config = dict(
    d_model=128,
    norm_eps=1e-05,
    beta1=0.95,
    lr_head=0.00822,
    grad_clip=1.0,
    final_lr_fraction=0.0,
    train_tokens=175100000,
)
Each number is 128 + 32 x the weight over the matrix's rms, rounded and kept within 0 to 255. Layers, rows and columns count from 0. Numbers have three digits each.

# q: layer 9 attention query, 128x128, rms 0.113, rows 0-63, columns 0-63
# k: layer 9 attention key, 128x128, rms 0.121, rows 0-63, columns 0-63
# v: layer 9 attention value, 128x128, rms 0.149, rows 0-35, columns 0-63
# o: layer 9 attention output (transposed), 128x128, rms 0.112, rows 0-35, columns 0-63
q0:137125140157134114130124118129153123118121119166114182121118118148129139126162121142152117139095109129129131126131143131121167116155106132174116123159130109129121157142128134140150123110136167
k0:126150163133158136132111124130147118130104134160112121128134129126104126132103151137111115135166113112121138142140137134141142118163117128134124140095092125115111134133127114115143123103119138
q1:138132146147120154159135163108122136156128150129145106115110109100129147119100125111125140093113112133101136118144131146101112133150131133121125147134111131125097113160166127129115163174131172
k1:129142165099139161131100136117122131113156135117115113130114149136122133140131101102139101112116104109126125118147137136159102091120132149153143102107115108152145155139136081127139088118127104
q2:129146145094118119120204134131139102122151109084123140112129122112115104123131130144160140168182134144108136162141151129122158096128164147132116127117118139127163104110110148141118090117124105
k2:131094146169115133118130149089068137155179192099161080127132111099137150146147143113133027065116099089107110081154133091155118079131135134137067122064096122142090183176136055087158156104105127
q3:129127099139156169138142112117060151100145149149118122099086115095155137104123131152127139117141134081093135148116095086109146151121135109123122096185077152110162139163070140141124085135121211
k3:123136075155156144122119154136058150144156137148167162119113099146169171137145143142129139113111118139060117143118163068112163123125124111079150120153151130162129127124151081138115103149133190
q4:144122126115110143113119159141118122106129112118129109137106111116110141172136124137131126147151146106148094117144134102154148102101128117124070162147132101100133113119114121121136111137128160
k4:119116122121131130118141155136127133140111116120114121163137156136131140157113123122101140119127162131114149136120136136122135126112152124104109160138127130131130122121115112110123137118138143
q5:140156132120145086135152092124134137105140127177140120148118156167171125121125101126131122141119111123137132143090107129152157140132129105150187136101147159133111117128135126149163112156128100
k5:115095150148122120118130168133149106166088127136168099142149121111127152147140142105117109125112148112141149126134132111097124143107088113123135182121127163099106163124116139108140141122132073
q6:093062163194122118077093180096135087179117141121116116145140115096100146107081154166128107131145131135158145105164143117096100083121133095118070151138101096126133122154134115177085118059170128
k6:136134150147132135114147143098112096152151145156124095175172125121094128150170130130093067129141119135118140137174137111100129115088153112134102136086122147152163166150122105118132134142124128
q7:095172106066071164124130158166135076110184152127133139162098163160142135079114136096119106053154124103139152173121154074126117160162144164134122118130153198048138104143081138153111130159097113
k7:103210110103146117121131109128103094114184147123103145135079169184115133120074105099110155124176123160139125150105144125091132244132147157107089140103149148119125145146093080121137104148157170
q8:130112107092122183078070146092139144120098131146111092106176125155163079156113118097131139068161148072100121111106092140129159106108097075154131080075131078104195094107087122141049110111115136
k8:121153187114139151106118087085100174136095158145125105112198148146108074143123122072150126052177123099094106147098091123166134084139060132088103070120115179094159090174113123133145089085167117
q9:132127183135168092104204144096111119098142149161147106144099118115125071079223085143128136118127106083120151120101142128145114187081151143115144162151081120155143136091111065120148104120146106
k9:159074131148156130127146103147090093115107092154117117148121125143095185141196109128153119078095116113119093116061130118132170133158115149219092184121076113164166085110091106173153149173150080
q10:149126164072161150185165166124137151095137074097069171124151120143133111071113086086100077108106145080056140144115165092126124088123115100131164110051113128196153115164082144085157117107120145
k10:106191125096163106146200082119093103125121107107047128139132157129191073040107144108135133132112169098100167137091120145133076093168165089137153064108144137172183155161103101110191155119143130
q11:141128184151116151123099159101181128144171073140151143109156172128091132119137135157156143151142127214140102105142133100149122052101145132109103116150113150172196097153169179111101105116127050
k11:103149153138154112122069149167170134141133074187083149055116156069143151149113135149165121158151126153150118133130136104195155111117098161127160139140124153185140087132141116068152139089166058
q12:166197156122091165142110132124112142156163093131176137167097144096166185167141119166168116153110086144125115119133133095038137102129131149167170158140105166118150078085083153131133152109168094
k12:143155133107187152159079111104119132098166145115123098186092130098164171151085094166187129166124115134144172104144102103110125140128120153121170183093096202111122127093089107172130137125117109
q13:093077151161096159120118109161145077130147109073125116096143132101074124155105189101146123133084174111101142121165107080160114107167131135102138117143168161149156191154138107090098160080121119
k13:109108139137109111183107100139081113110162144128117131178193137109096091180134179124142119136102189144133129109133107080135098155161122096179163091140135163153097164138097170125112131099093116
q14:158141126142142151071126190085071095160141101099129079165142128129112110176138142174093140144168146087112106114131186126170168114085105128126113085150145116118087142154167154107137132157149148
k14:142095161132150114107137180127027123156119212110153126172120133130098163156204134125136129130128172133122179091124125199158144074083125130081149092158125165177126118080149106095107124135114101
q15:122117148155102134090145157105127141124095118190056093116109140159189103099142083143105075113101153137119070132123088172130112168117156114101074125123166159177178146135117108159132116153132146
k15:158118082129093117072149141084108092127167152167117119097180148174150133055067105156118107094129125116086102145142088132083088151148127150107099176117090147150089113100119114144093068156121135
q16:129111113145108147124180115108129101175083158130160125136149144155151134099071116133153089088123104108083142047116115116123128147113132152089131211153122085092147087161131102081126149177155170
k16:137116128079082143107164098129056108178076154138068118081138126103107101141059132099124097138147135088159135069132188097170119153158095098120173150123121143099121175123087147132150120137119149
q17:162077131110091094132102172077146110168215154126080152183098153166147137169084119173149154127108100103142115142066140138134130188128144127140086110123149166094145102214087098098096109150141142
k17:121162158137095139121113181169079132171116158104117133157132154187105121149134133125125092151091081080108092202147085193120138185155116085087128130151097145078118118189092128142125175144137095
q18:126190170122148143122067161097086097093117123140113140146087113150124160136085108115069151144108141127086205135134113133148145181166142108166116130130137157106155048163144040107144124139144114
k18:155175147102095132096128174128092075105137155157170092167103108165131147172110130083103129132119135093071139171143113158140120126208124143163172148108111133090160061091191115112162122130129159
q19:153127075166080115179089191068146090090103111047132124087133140071142159176107132133227128109164144081136143159141125118142144142214189153132139102133108155159157103140162167127135087112137153
k19:177179166143116128208101144095119146151123134018144131072130129117120137102126160135183120133077125125103102127145111132092091139112145133169185094084091142123055116124153050128144108108091113
q20:115136100148184104104141183171162118100108138160153148200044174108127060165172182146124129114122101143138177109130099088117089077155123087132182112175131129095134132219107140134099149117113143
k20:097095112203144104085140172120084105077148138227125142111142173093129078147143093187099104120118101143102165110136109082136123172129100109179122076142124080127108065169121130164056150126047124
q21:115143126117099118103037190081093187116124126083115124124070111078122097119105152121139129131135120112135180115069096123103131130121093170113094118119109124159192154130147187144155091180132081
k21:129145125115120161122114127158071198199141157063135122183119141128076057076103126132107113132088128092081130150112117131164135133098121135126136149143148107172201149120166166158150103138137098
q22:173173125133163104120101146122080091157101095138118114132079167112088161109222114146106110090131086121126058109139100187103126157129093096112115099192139141121132129144186161148098138130108149
k22:162089118134085105153098106111103150140135113167166128106103155151122134129134151161140158092162038135144113100168080158155135141095114071166152155182164160078132176145141120172104083082071153
q23:146081099096135097168183234153148133171149054131102172130105107119096128117125070143184144071185125178122122121133099132172116107095133155126123182111166088119132133129132103193159107090173192
k23:183134117079179081107179166146116122145108121096134146114154151109107181106116144147123108084166123173143085111140131118129164165131117099114192129160163084126085162101108127161118163096183106
q24:095143107158184103165060082157091095171169136103090102081106127114110132128141131165139099123145164116091136134178114115133173131133054160116147104103131100122122110193174096166142158101139133
k24:095132121125106104152119104083085122185178134127106099120144160098174144168155139126110112151123166101091071137119113105172172157148106143155143098108182156119138143171078111148102147069147122
q25:201148092146134157083112106179123138115157103164123163090103163082167088149185094161126032139126146139125192098120120106182123138110117100136136187160143104109125119109172158101086148102110144
k25:174093125158115102090109101205179094165147091197169148080124144140114106125091129154163080118128122152123146126138144164093165140129189091117130139081152151126176113131128180124096198111140156
q26:148090049138129115151217150162088121084135128145107114126132137090120150136107078078134092092133092094149089103174166099111119138111153101127126056101066103129159183105158123075132097166125176
k26:140122119122130128142186097152067100071104114091150194118129129143152173133103076086168141127136095131114121158182101097144136154100136098074143117129051066149177117149115089117141121139096204
q27:142111114116122119147089112140161133090076136148119143098153150063162144101090127134147168164138152085161100126129162181118111168131064071142136098080123142087173143104130094155149089109154122
k27:171116112105149154140140141180156115139129114098144137163109167150103146183158108088115153133139173125088076124146133144092124109126089088201144146097124127110159103102149092183154102110097185
q28:087172122129134150135126124135144100111135169157136176130103119093137213149185145159103147169091120150132128120160122067122101123067137105102082146119128095131125157172123102110204127182101191
k28:064188155152084191149168131156140044139108128097152155126124127128130222140146214191139168140047130169143124111136117086112104116139140089110139207149105113069130150159138127142107089181133141
q29:188152139108145141155202155149097120160054120096174115157084114117130208151122142145128167151136130089166140161128187160150079120216133166095123149135130103123098118151141078134064153167083148
k29:207103140132150180116149143186104088151094144120118117122123111118104185148184144096096181098155143083179144132118105172157114102107135128098127144170094134139146157115108087108088138170098158
q30:159148051095114133134145160140156131095107120077140192145137106152140095156104136184147132199106154123156077151136156167119140110115116107086128096137171112131176144107065039142056126132166102
k30:140148107188116122104180142100127095124130117111114175068148154105144054154125089126124181146108148077165145111146148141131168109125108114133117144163144074139129126114142128159184110083168082
q31:127206137132141144102095141092173129186170136114127131100091129095126161084121131139070000093120140088111151142101090149072113146139058111121191101108119126099139099096113124142166165149124183
k31:128164117141083150141166150108113185126132126147105102069120091188091208100070086170119082130098159113117170136117069117113101142128118150094137076102135119074121089111125121126112181090158206
v0:170140114148103126200105104172140098115124114150117147107110139091168116127179171092107140152143087160084154137099138136141146146167112113127071125127125116105091161131108143166149117133144112
o0:103168152143080121107134163122138124138104123096151104126091122120116148154075109099130116097090136142141139096155134157139090125125099112087152081131108135172140140117142107114115121177125178
v1:111115163138155156102131187127107141097133133120101119145118147107093125151149117082144128135118139153137134126089108143078137167150139143149208172121132118143125167118169114137171121100163152
o1:125169146124125152112095083137110148126095126160139117091110075092114096143135176106084120142130122149119125118193153079120090105116151097140128122123160096123088108110131139116084129076111121
v2:108140096150141153139146090104092067170159115083127161121197138152147144140163144090122139185111100160130093102125129162125138155119120166123140117085125158164121102127118109124127122127127161
o2:078092118090146139109119131163160162118080109140147099102140116178101101148121138197138140104112127103127134115101157089203115091127124169109131176148135089137128133139115169128130110069158129
v3:125150101132149166107121099109118180121129102132139107163131113107119135124147104140142106146151137134147146119121202179152122124139125104128136115106121150110126110149146193136135151169124079
o3:123162119153126133169128154134133087102096145101142100159118152127121120160097142110099091085115142134120128170148084130098131162169091161088103175126187113089128078138111119122119144168123101
v4:122150128120123131098126148111166136064135104100107115142128130160114127167122091147179138137136087159142126142124159133144136149203103119139156150142095148150132142111121109110121157133149129
o4:110094124171126103112093092142135132133131129090107134121117193095148129095121133109104128094129144087127123118136115105142153118080144094114175117140123127127118135111108149137121111165124118
v5:120141115130127144130148134165127147159120145108122108069126146052145147113109101141084136118147151122104126162083155143094150155133100151073147146146145134140080099122145081087146091134154103
o5:123150135130160116120133137115152160119109127158100156107182114168115122111159146134138110118109152160147167129110121128116107120126152085123117127133126161087137163130147162133133175109109086
v6:147139157158107158130167120147131098102139129156099140128127136134202161125109112082119108085084115132166139133049155181112144154164142110094103112076131112097172112102131117142098143112126139
o6:122103089100149138134104145066175078123084071138101140129123160124111126151146165113163178168108139176119125128139121074122156117078116190099149138178125126162121121152175161092090127143151121
v7:121109152131138064106161170148139129137109140140076155144137112118101142143142148136113136144157124119163088118125155109147132141158093119104148118064136149135088134130182133123120141145129146
o7:158143122152144153104100082106127146076131121120121119118103142152154128143108147102128112143120131129111135124149112096091153112156119137189134108139109135133154127103112113154128137157121089
v8:104114091092079095086120157110156179117156098125104124104161052112127113109129149135099127186162089086152093102079137115112138114097180110086146146131129114125109122133087155122144149154110119
o8:097158154149130122131147089119139114119124181122173160137131085154163183125138127132111170076119099160094153150155106127148154192140149159151150095131142149105099094086161091112139107115105165
v9:150164110119132171126122103142168144167130084095110116141139138105153113098126154178130103187163119138121110139151188165064156192140111149120149157190137115117175132125118146118131125094129134
o9:115129128111146104149145130111117083093101155133095102139100115135091121114100119122119133104089090119161110151092140112187109142165145123131103118050177117135104144115130099143131113109091146
v10:112163116169116121109130116132157157152151094115138168146096143146126103127133186109105089144121104106122123125132138122157128085092207141123098127156175144195092103157106170148144088129149135
o10:150150102105142157160150149089122112118058143117126081093143116149135183120124092143127097100117125112130116125095099140123116147187092178116128098136123135108133140111130057104102160132148149
v11:149074134118119141137098153124143150150133143147170144128100157141120112146147127106131102111132079147102150116128159126119085184148120127171169140132079132144176155170108082141135139143129099
o11:154086143164134099151119154085103148127120104102109128098154091104124127151129145136122088133120151164162112102171100132127165109100084071105125121113132125159113115119163126106127140106129114
v12:161160154103111140087092112109162144127126128140115142155151190141151161124096117125104164127120144142085150141134108123161101117090103131104148111105108126058125185145117145139097132089151117
o12:138143109087116125106101098113114120120062153136126064140119127136122145147112134132138145137085149106123126141134145153140150149114167108119133166170135108176127117123144162115173142193107131
v13:111145123124138121107094112148118147135099127099129137151132134134135151036145172107130114125116134132157133126135136193145144119108139141165151123091157109107176137080125129112070138113131156
o13:163138145123127134129120103144112044090125129143129177154094129092129084129140122177101113109147129152114118099134107127108116140136120114099068132115119129109114129121143105135141121123142159
v14:148109144118159110114114156180098127154136142117150137130081147163163115186118122181080095140101136137133126115076119132094097130192154156162122083111077079138139135134114118074136146111095139
o14:122139120152189113123089128124143141123137142158130134135117146139120099067159127154160169126118084129137129154123131132127148087143092117115148106136150138127111121144130130118104140117153130
v15:148137119124102100163156193149109108149168090132153173100144143155120095104156121100126121102116129117107141136103100102171169095128146137106108158092181118096152118140082153104140127079081081
o15:148107119129180122110180151157142093107093153102128097150108036119119162084142161162097088168159174105106140120126186152120095112148177127122161100182126125139121157146105088096139136151129129
v16:145091143112081149115124130103117122063174079064173152109123122181158156112125117091150146102149203111132127121135094158141114151143144179131160142095110148133122142122172112104120115134126113
o16:155128139146147182105148130134076155125112157135131099118095139115118125131170170124113114144164096133165138111123114119171148149101117122123081156173135126145097103154124104134115109108147156
v17:080139138146131159144168118089114096146111175149136165178069127153140114135131118090142146158067083134099132129123182139134153139112127102134118129131121118149066108091118082158167154089138137
o17:142113149113150083106103134114094157120110088148133129130103129108128128149140098140094105123118168086133087117161148109135143121111090137144148148125121118107118140094146161148119091106129095
v18:131141107142158129143152130079138128122121094184092120111124140142134116123112099100108173144115176149137118111131120151122144113130166121133118142163126161069127146171137118092140118184095101
o18:106161154141140169124141143112123139104140160120141094098130072099159163129110158102100143132109118099114140115115139153104115146163149135142151097084123113103138150086176150173136123135150144
v19:091123130101082067106116144089168177134164141129116141155141150153105168130111129165120111146217163145146140155129167111143129094107118131115175153149094084152139130129144128102124112087107110
o19:130151084132153150137148117153115102139088104163122103133184096188107139110155093131141149123132118093112139109107100079148122207123138104162141116142168137107157137137095105142142134089115169
v20:138179118155130141128161144097125172126147060129096121113126124120105100075131105117124153107162119179111153145159131106130127128141091113170133115120138149126135173146140151104132131115120122
o20:091128130130106121121099116162131133129140159135087127167113124126118104104125158155100118127158155100119114116119118120078093151132169133092142131125110115153098118103113131148138152134145136
v21:125177107114156098125145160139145129137139100143147074147136150130096154131132131084149124173137148032157109114088170132164152112122154124115116086152054155112076148124130086130093087098113117
o21:109093082128097129156109085106117158151113152118110113125108121127152135112122111130082123099148131146106188120126105087129127135172101148168113113108120157120187131152117168124089113175127118
v22:164143125096166120120125114087155113147122136160080091140154109094145107111125079064152124088105110097104113136121141119118132163154214057083129114106108171109130107137103172139168116112171145
o22:122146145197119112142100164077131099094109121126125084144154175117100180197161142138108181146134115137150137122130144147141140112124122148106128136139151129111133146103151125140156099145134101
v23:184144114112149137125150141148179132136081076152115133151194080117095139121106150137130092121095108135137152161128158101109139173134128188090086157136095146139180127157165128125135080110147122
o23:086105074175140112176060115176079097111132125110101125120089188106108130149130148169163146115068134135131116151139132165110107127132110107152160102166115148131090120145126148108142154131142124
v24:117175090139123153131175142157153160187136101156109130147137115131169123142120116143132134125141094102144101159136125137116115145093125158126120114129114119155121153135133181091154136140108164
o24:104151096136129142132137140134113138135114150110140165116103114127128131136142162128139102098152144218120141184090138130149159107141146120126152080126108175106153074119114128158138164131117095
v25:117161088087136098109173143150098118126118144112127161126128143123126096123165149163090105144175092095125121155130121149067099140141126179146137155154167117090111149142161161153115129109140136
o25:115172150162116149147118124111128107108140133163137111109132147134128136109133128117143159137093125147128136156108122141154140143148126120138080095112133139123173117173084083157129132118115116
v26:135099103162103098130085157142121163151123133140139087150121172116130120146173120132100139156132138098168160156123138150124113136113134112183130127118090135103106094119142147140170137129124123
o26:120126107128107151135115130121121053083131206143127142124159128111126111091123164122118126131125111133136083112133123140149158085123130140125135092099136132127186130112149116160157136177110115
v27:100176138138136146122116150124104129080124121140143131141134145146084156115099164183135138179133108104163155144078145127166119117127100121175086086138092105133086169147079149169159083130146175
o27:127126121147091119114066132143165157132158167139128124110148110150139117090117119096155135130133140125100114112111118114130168113174131132122123143108089173160148120102100160111116163145103160
v28:146174151177131156053101107169114128160125130148091113121173143137099120099084172116174110112154144093101134170118109105115141138116113081187122115140170089165117136132160095112119114114098127
o28:172125120078126104145122141168161153159116139115119127111113136174166168129131184130137133142107077173143129125127110085154091100096143143138132126099090152130158128121100168146127144075134090
v29:090093160125133077141101171143144093153128128118123096131142114174137122137177184158086137129119126097078088133119112075138159138150120163155115138192175190107099171105162116130096176150111118
o29:170146086128110157150201076129107141085193115144103135107126147111151187121132110129164082125134097116170161152110161166110108094136122111159125146116102099167154113150155132100115117118131138
v30:131135149147110119178115130149121133141107120121146118122162105129107139100141108125144137105175065138138095204082105136145167109176080140136090102142180139104137134090099109140137112167072120
o30:097145131125141125134164128113157135097141114126109147121128129101131099098089156107150087131139171102121119108150128078087120121163139125114141154103096109131115120174117096119144134139091147
v31:146142140105123081172113143118128147101144127117139139113123090083158096145118077106183159176116140121114115097149107118149157179132025157122120132129170095117160133129099124100104095152095098
o31:135113127138128142155140108138113081125124187133171184109129101082122186131121139128092149099130143089166140127115111104127131139131165099111154147148124130135100119159095181130157116140120172
q32:121100131152126113175105126118122157097101136139168178173109145141120125179097144139108136135143139129148123107148120167132174112135151115138135169116168129109125127118139078096108144128113161
k32:148140130120109130124107138125116116137159101135118129105159136112126139116131138108151127127147133131131127143105128144146116132149130142121125153133117129147151111141138143138133130152132121
q33:109066120169126125182108152130122105132110145122148169163146164124108138125106159105111112113140128093136144106136143143131108101143147105137108148150173137127098139144123123100129143111118134
k33:136157108120136131129133135125117143143117135122135156111128113134144119100111108122123174135129110140135108145122114111154137114155102162132135133123121128154109136130122109138133139146121141
q34:148140122186121131095145162118120121209148127096085090131122123115104131132145143136169125165143115162151129118167158113117097106101097142133076150125082103110139136128152139176094099067169134
k34:154114135093170141104157127130145174185111176078122085114095140101134163121206142126124078124125078111117169181111089108151118156103124084151171137110143170134118159136094147106111135156114106
q35:124096081111149120127209089140074181142097089166178091084124117147147179088214119091137101100113069155152082103143133165127113139076123115097126110153096079145107189118170146101112180126122139
k35:107057124120142128116154060183093151111128139101149141086116136166107126117111105079123168121132141131108092111142088076126132122114134091123193140165145106127151158093131102158070086138097166
q36:151120114122126154124126120149102126119124118096142129132123124114144120130092124100141128113105158123137137129113115142099141111147126136138116125144107122102155133135118135128141120133144134
k36:135115100097126139146117133131133097171122148117123139166123114129137129136124099127122136115114115122143111146116137133158159131125134150101126150147113138127096147136112133119110156148151146
q37:175130117133132141084148133112119134161129140109128072117137119151130168099124107109129113160142123148111168125113160080134110135093082135128093145157083130118080135131139147155128117115154126
k37:105116123120148119113122115131151141086148117118139106105091130127142143145159141163153109082147088124118160138101115122116143145128134079152173110121136136116138140105111126118121139145113123
q38:148117112152140130082114127102120129164135123125120088123113123137117186135170128131136071140128113141123144092140150075134103118093073132119098148153087094134115128148128153152101141071139110
k38:159131143120119131145102143082131077120106099144128110155125120094122118134103121132103158126114165136108103097136140122113120130107127148118138117133122101120157100159137157110127124156143139
q39:106079135154178105086147107080113110094117156088088111103150142147099087206163096106115176182095085168146111106132136099160155117093133131146149144157130084119127147157112112128099067126156153
k39:133119152121144113129098088104109133133116129124134109154149113141145091117126126160159132129116154129097113125147150183148130096129132148143090101142165092155124141132197141138120130117096100
q40:136121157097154133074071129115098076168138150119151152185141162152154159091164149115095160073133118115134122111109176150147125161123118112118074126110183140143155088141085106162102152157132125
k40:151130114128143154074123119078132131145155209185131093162129162146129118141147133128092129084152103109168113091099098107187090150144117100144077116128116131083138115137120127172128112166084096
q41:097136123090116113085120046166157145171143135100131100160129138122130145076170114113123100178110141201147169158135107071109087081132140172143143153118083124129119133094035142094143136115105132
k41:077152138112149124098111073149192157120147124137117149168097170138108164093125111112146134116153112165144180160141127107136142086126127164136124132105075134081115132106108119109119112146107146
q42:183135113171093124144115129101166102126173163160125135099137142149166132115083110111134152112108117125134091161155148117124112154116114128134140115139113117146089107147124120127148137171140130
k42:114131147173078155141175122129127126130099152068145105130130125151168115123094139115090123174145090103136150188159099138105110123187136133104137110146134070106111139128080139093118108162120158
q43:162151103104118110176100116133150136093121111112112105092149140102133132109131143113108139153127157112150101107113122160149129192092178100113145149132151162130111137112150159143142131141097124
k43:144116133121123100088079145187106148109147091120133109113092171122125086170142149108124090120093166162173144155159143183177103135084118117165091137108090137112110137136131124126159115085069142
q44:099125183204148129097092175111081113137148106141095145096152077124148171118127116125091138056118141109133135122134107143136158125125127139161174175118152148165184142096154108161185084154180167
k44:143155081131108099135148143094106139166083117150158132120116103128115161090070164152105112123117113128118102104130149131123131111143121136119160141119119112137121162100097159162135127115099145
q45:119145142106094114097140149103134117155130091108109140144129154124133138110148090102164138161121100141127135107114122127208123122104102088127119121122119150133133069104125162127194114134144063
k45:127131155143117121124083189132118101147119109130095123163152164132129146127145149101182120130171117105166116088107101120123098099080109105109135104112121151132117107126130160122125128120170118
q46:104140113122058140107094095175204129131149149101162145143152114151138115154113170129182164164096137123123135119135127142061140146184122150092161099105132137111166111137115166126140131080120131
k46:118185108148076121132155120131134139136188164155118170147154146185108100175115150142139131126124181150127173102139139088099068118138154135160119143114096105157112127135115118114116135095157109
q47:135132128106145102130161049112136076111064166165147091162152101141132125131175102162140077234135128179146120093124114102095091160109124102107166101094107106083106150117138144136111161123092069
k47:099127176149102147130187130185136136145131120174137144178125135139123113130186124160114075087144166123129171084154188157112128106084085111111114131080087076108142126105128089128123127152118102
q48:137069115129130121128142133160145106127030077111119105165132142132116084152106128130149098130141129151160078128102157127131098106146109110063114116140140099200102164169136096128034141123100089
k48:131107100128137125135100129178107132138126178133106116126131173091148092118116092141164161122111133137159123128135141169158121066143135109109102104118113100177180152108130116103095165126089053
q49:133150147105126133095051102149117135106123127163122111094109114120108136104137128140149149104100142118170110169154134109090095135161093135152166095114108146088120132105145127168107108117138099
k49:112115102152112117150146141113145152098168141139112137098161122113125121171166130109150153081142155140157082082150086146124117142179121133124135127144118106141161126097149134123150096047147141
q50:093115131162133088134107085108166151077139133152116086100162160088147150168146116163155061116126155055131173060134107044179106131131100123156131122161135121090127156211153120137114154085099137
k50:049127219099102132133142102132093192110118178159122148065146127128135115123150103115172115114147143078156129155135092096108132091131144100143111136155159143154141120093115091178124166109109156
q51:109100042077111124115112135124171141148124135193147105104120160208119086125160145125136089154163148127114123125135105120186135124103147094108059168149106119126132149127136140176118164145089099
k51:120104102092103155114122116130161098103137160126131145084147164130101116152141103141186115128141118156138108156124146128139148151103119121125079141142153147138145167086080173121124133119146126
q52:169150080136057098140152134152133126136139093133136151086084145102133137172170100142149130143106162142146128162137145104119160117082146126100090134126139140146144117141182103120117097157139129
k52:123125140111109121156107160157132110158120093156107129101079163098176140182176142162178148141113120121114147149149101109105128145108157148147080177155118103108080143121138094135107154156175121
q53:113093085157120118110143186114115051119109156107155121126139133080150128136116125156119090125147128144131097141094098148105118163144139105147134108097139136111090151087111098083123108096120143
k53:173156136109135156172109145088139189088077119124155147087111098190111147109111112143164165159157126130147161120142109179152114135091117110129122120131086130122120134157164117131119114100150106
q54:134167155087097092128090173145120134141166125080086139097144159156137079141188128191171089138075138127112149168113146081131105113145131160148142063143111177177130122156126171116138107132131142
k54:124187130169120141117089113118092119099186131120090150104116126125095106098138105135148093124159140136116150130129116092148106155131127147137110091092087154159185120149138113133107140119197105
q55:171132174119113101137077115145104149164139157112134149109145155156094089213124129144127158196109164130090127115132121165120105106123083125125117194183141104123133138098166153148141109127169102
k55:148116155123133152115088151102166169214141120129107170149172143120147080162101100141147119156119142159150145105131143130125162115132124149122150129150130116100154139135103169124130113117156078
q56:168069087122100142114092153122142176135137127148094158124162144089133142130088124143163138133132132133138120148082112156145158124120091119112135125117151095124122089102152143138105106117112159
k56:142128095134154093084083107164119176153112144105135114148133161132141109132100131118092106129142142089120122152095132145104121127129112150103129139136102131125121132087117130158107149161185127
q57:184105121107126125147150082127118130138164135164175117127138145143115189157155097156124151126156150095151137136156124142165117118153158105151104127134110166118119121158133130155114131106108176
k57:106129132105154137129116150118140108177133157119188097138099091090172183160138087160157213136150110124128115179134151101145140130105190115087127107181098150088106171076125135140163191149091151
q58:111098154088105103121137105098117070170088121131129105146134187168169114157111072091148064089119146114062142114106093104121132118128147125128128157128123142124094111116152123139055138110115138
k58:078126144133069134155091171072122115141144151128133137152141109103134159132152101147142147122159154096088133158175102113125108173123144112192121119152108131161118094122083128110061143132137136
q59:149107123130151132102147064169063098112116149118090076117127105177117113116142151123118112120133137075143125131182158098164019141169151122149121127123133103164088150152081081110164108098117103
k59:178102141170120128104171083174119115104134161132125151149169120157099120141160106122137143105108145083152117127135143141128117118172165123110154107119143121142112148189079085152124118100158199
q60:082152166145141137089155116171114116120155164146129121174103088137109104057136143169116088138106076072126142082092128127117143160145144143118143129169125168117125138117142154100095148087114116
k60:123111091110126120106115122160096160081143129110116151100170106162120120142105125168093081124169145138148147102133130145135132146125145167131091166085130192095152114138133109110108108112127156
q61:113088078164112133172145126110098102156099145124141111124120127099130198104109145151114162111113107075104137165113139132161171075094117138124132102150118114206153134115149142145069139086121180
k61:125129100094150160172108084091130168136164157085151100123111154117133136095127113118155228146118119111138112144154117131100132135095153098091162137130105174165100141125116142153140128129104108
q62:132157096189112135162112111180096150124182159139144113112135144084115115149111101110142111142140102194114120125125158115113107068135134139128116119136113122141117142119099165116151140087116122
k62:100127087137129166125102144126134153119138113132127168128131174153113133095145156164145102113104112157092093148148150061158162093144097123110153083116119136118124125120158145132113115110135127
q63:147179109111160129134173167134139147141183141123105110081075135135130096196195172157131094124065106139090156147125111166107106142139109105144161135166094132129132109105118101121147104092141078
k63:187128138156142105111169156096144150151171096189105138117114087090136109181151124153079104141070178084116127117161089121126142136162118170151151130123080150132141078112169055121147126091146115
v32:135122126128141101048108130131133122142125120138126140129162121107143145129112163084105161129098103142127207115138155084122132130135117121108157162131150111134104106140124094146129134158113136
o32:139124117088124136091161077107162131115132119099146127127158121126121168133130168104131152119142104139145162137111145150143122144138161127137099144123146150109122131070126171111139146149149139
v33:129123151117121129135155161133104109182126118123082134133151088105135132143153168110116138140150135085115163102154088164080103117134119146147111125131146123163134147137087156143112124144164141
o33:103138146136107146139137110153164122118162131104122143099099130149147115134136093130174150148145169112116146144155147142119123071133172167139139070143126154117123137151123121147152123159133131
v34:124146101135188076096118118122153105068112123155115111121130133121161128101117108161222145094114132127086125138087137109192116134115130097070134125163111126087123139105162116133151152144186127
o34:155114130123115113099085127139097123147147135103138155144163164141115214105146130155080106086124115135123149130100138066109091113144109114132112103151118144131138161114135106136135096145093087
v35:070109110081105153193123132110119117143155131160153092114126136143162101161184129149160131123122132091148092136150094121162119141149158088080089148120159125146128130077070152123101137130185079
o35:124092160084114133127121114119167128133129052156121158107151132145141111104073115135141118069158157088118126137128086108152125133142106142131120119118150129131103120132100060089131069159149103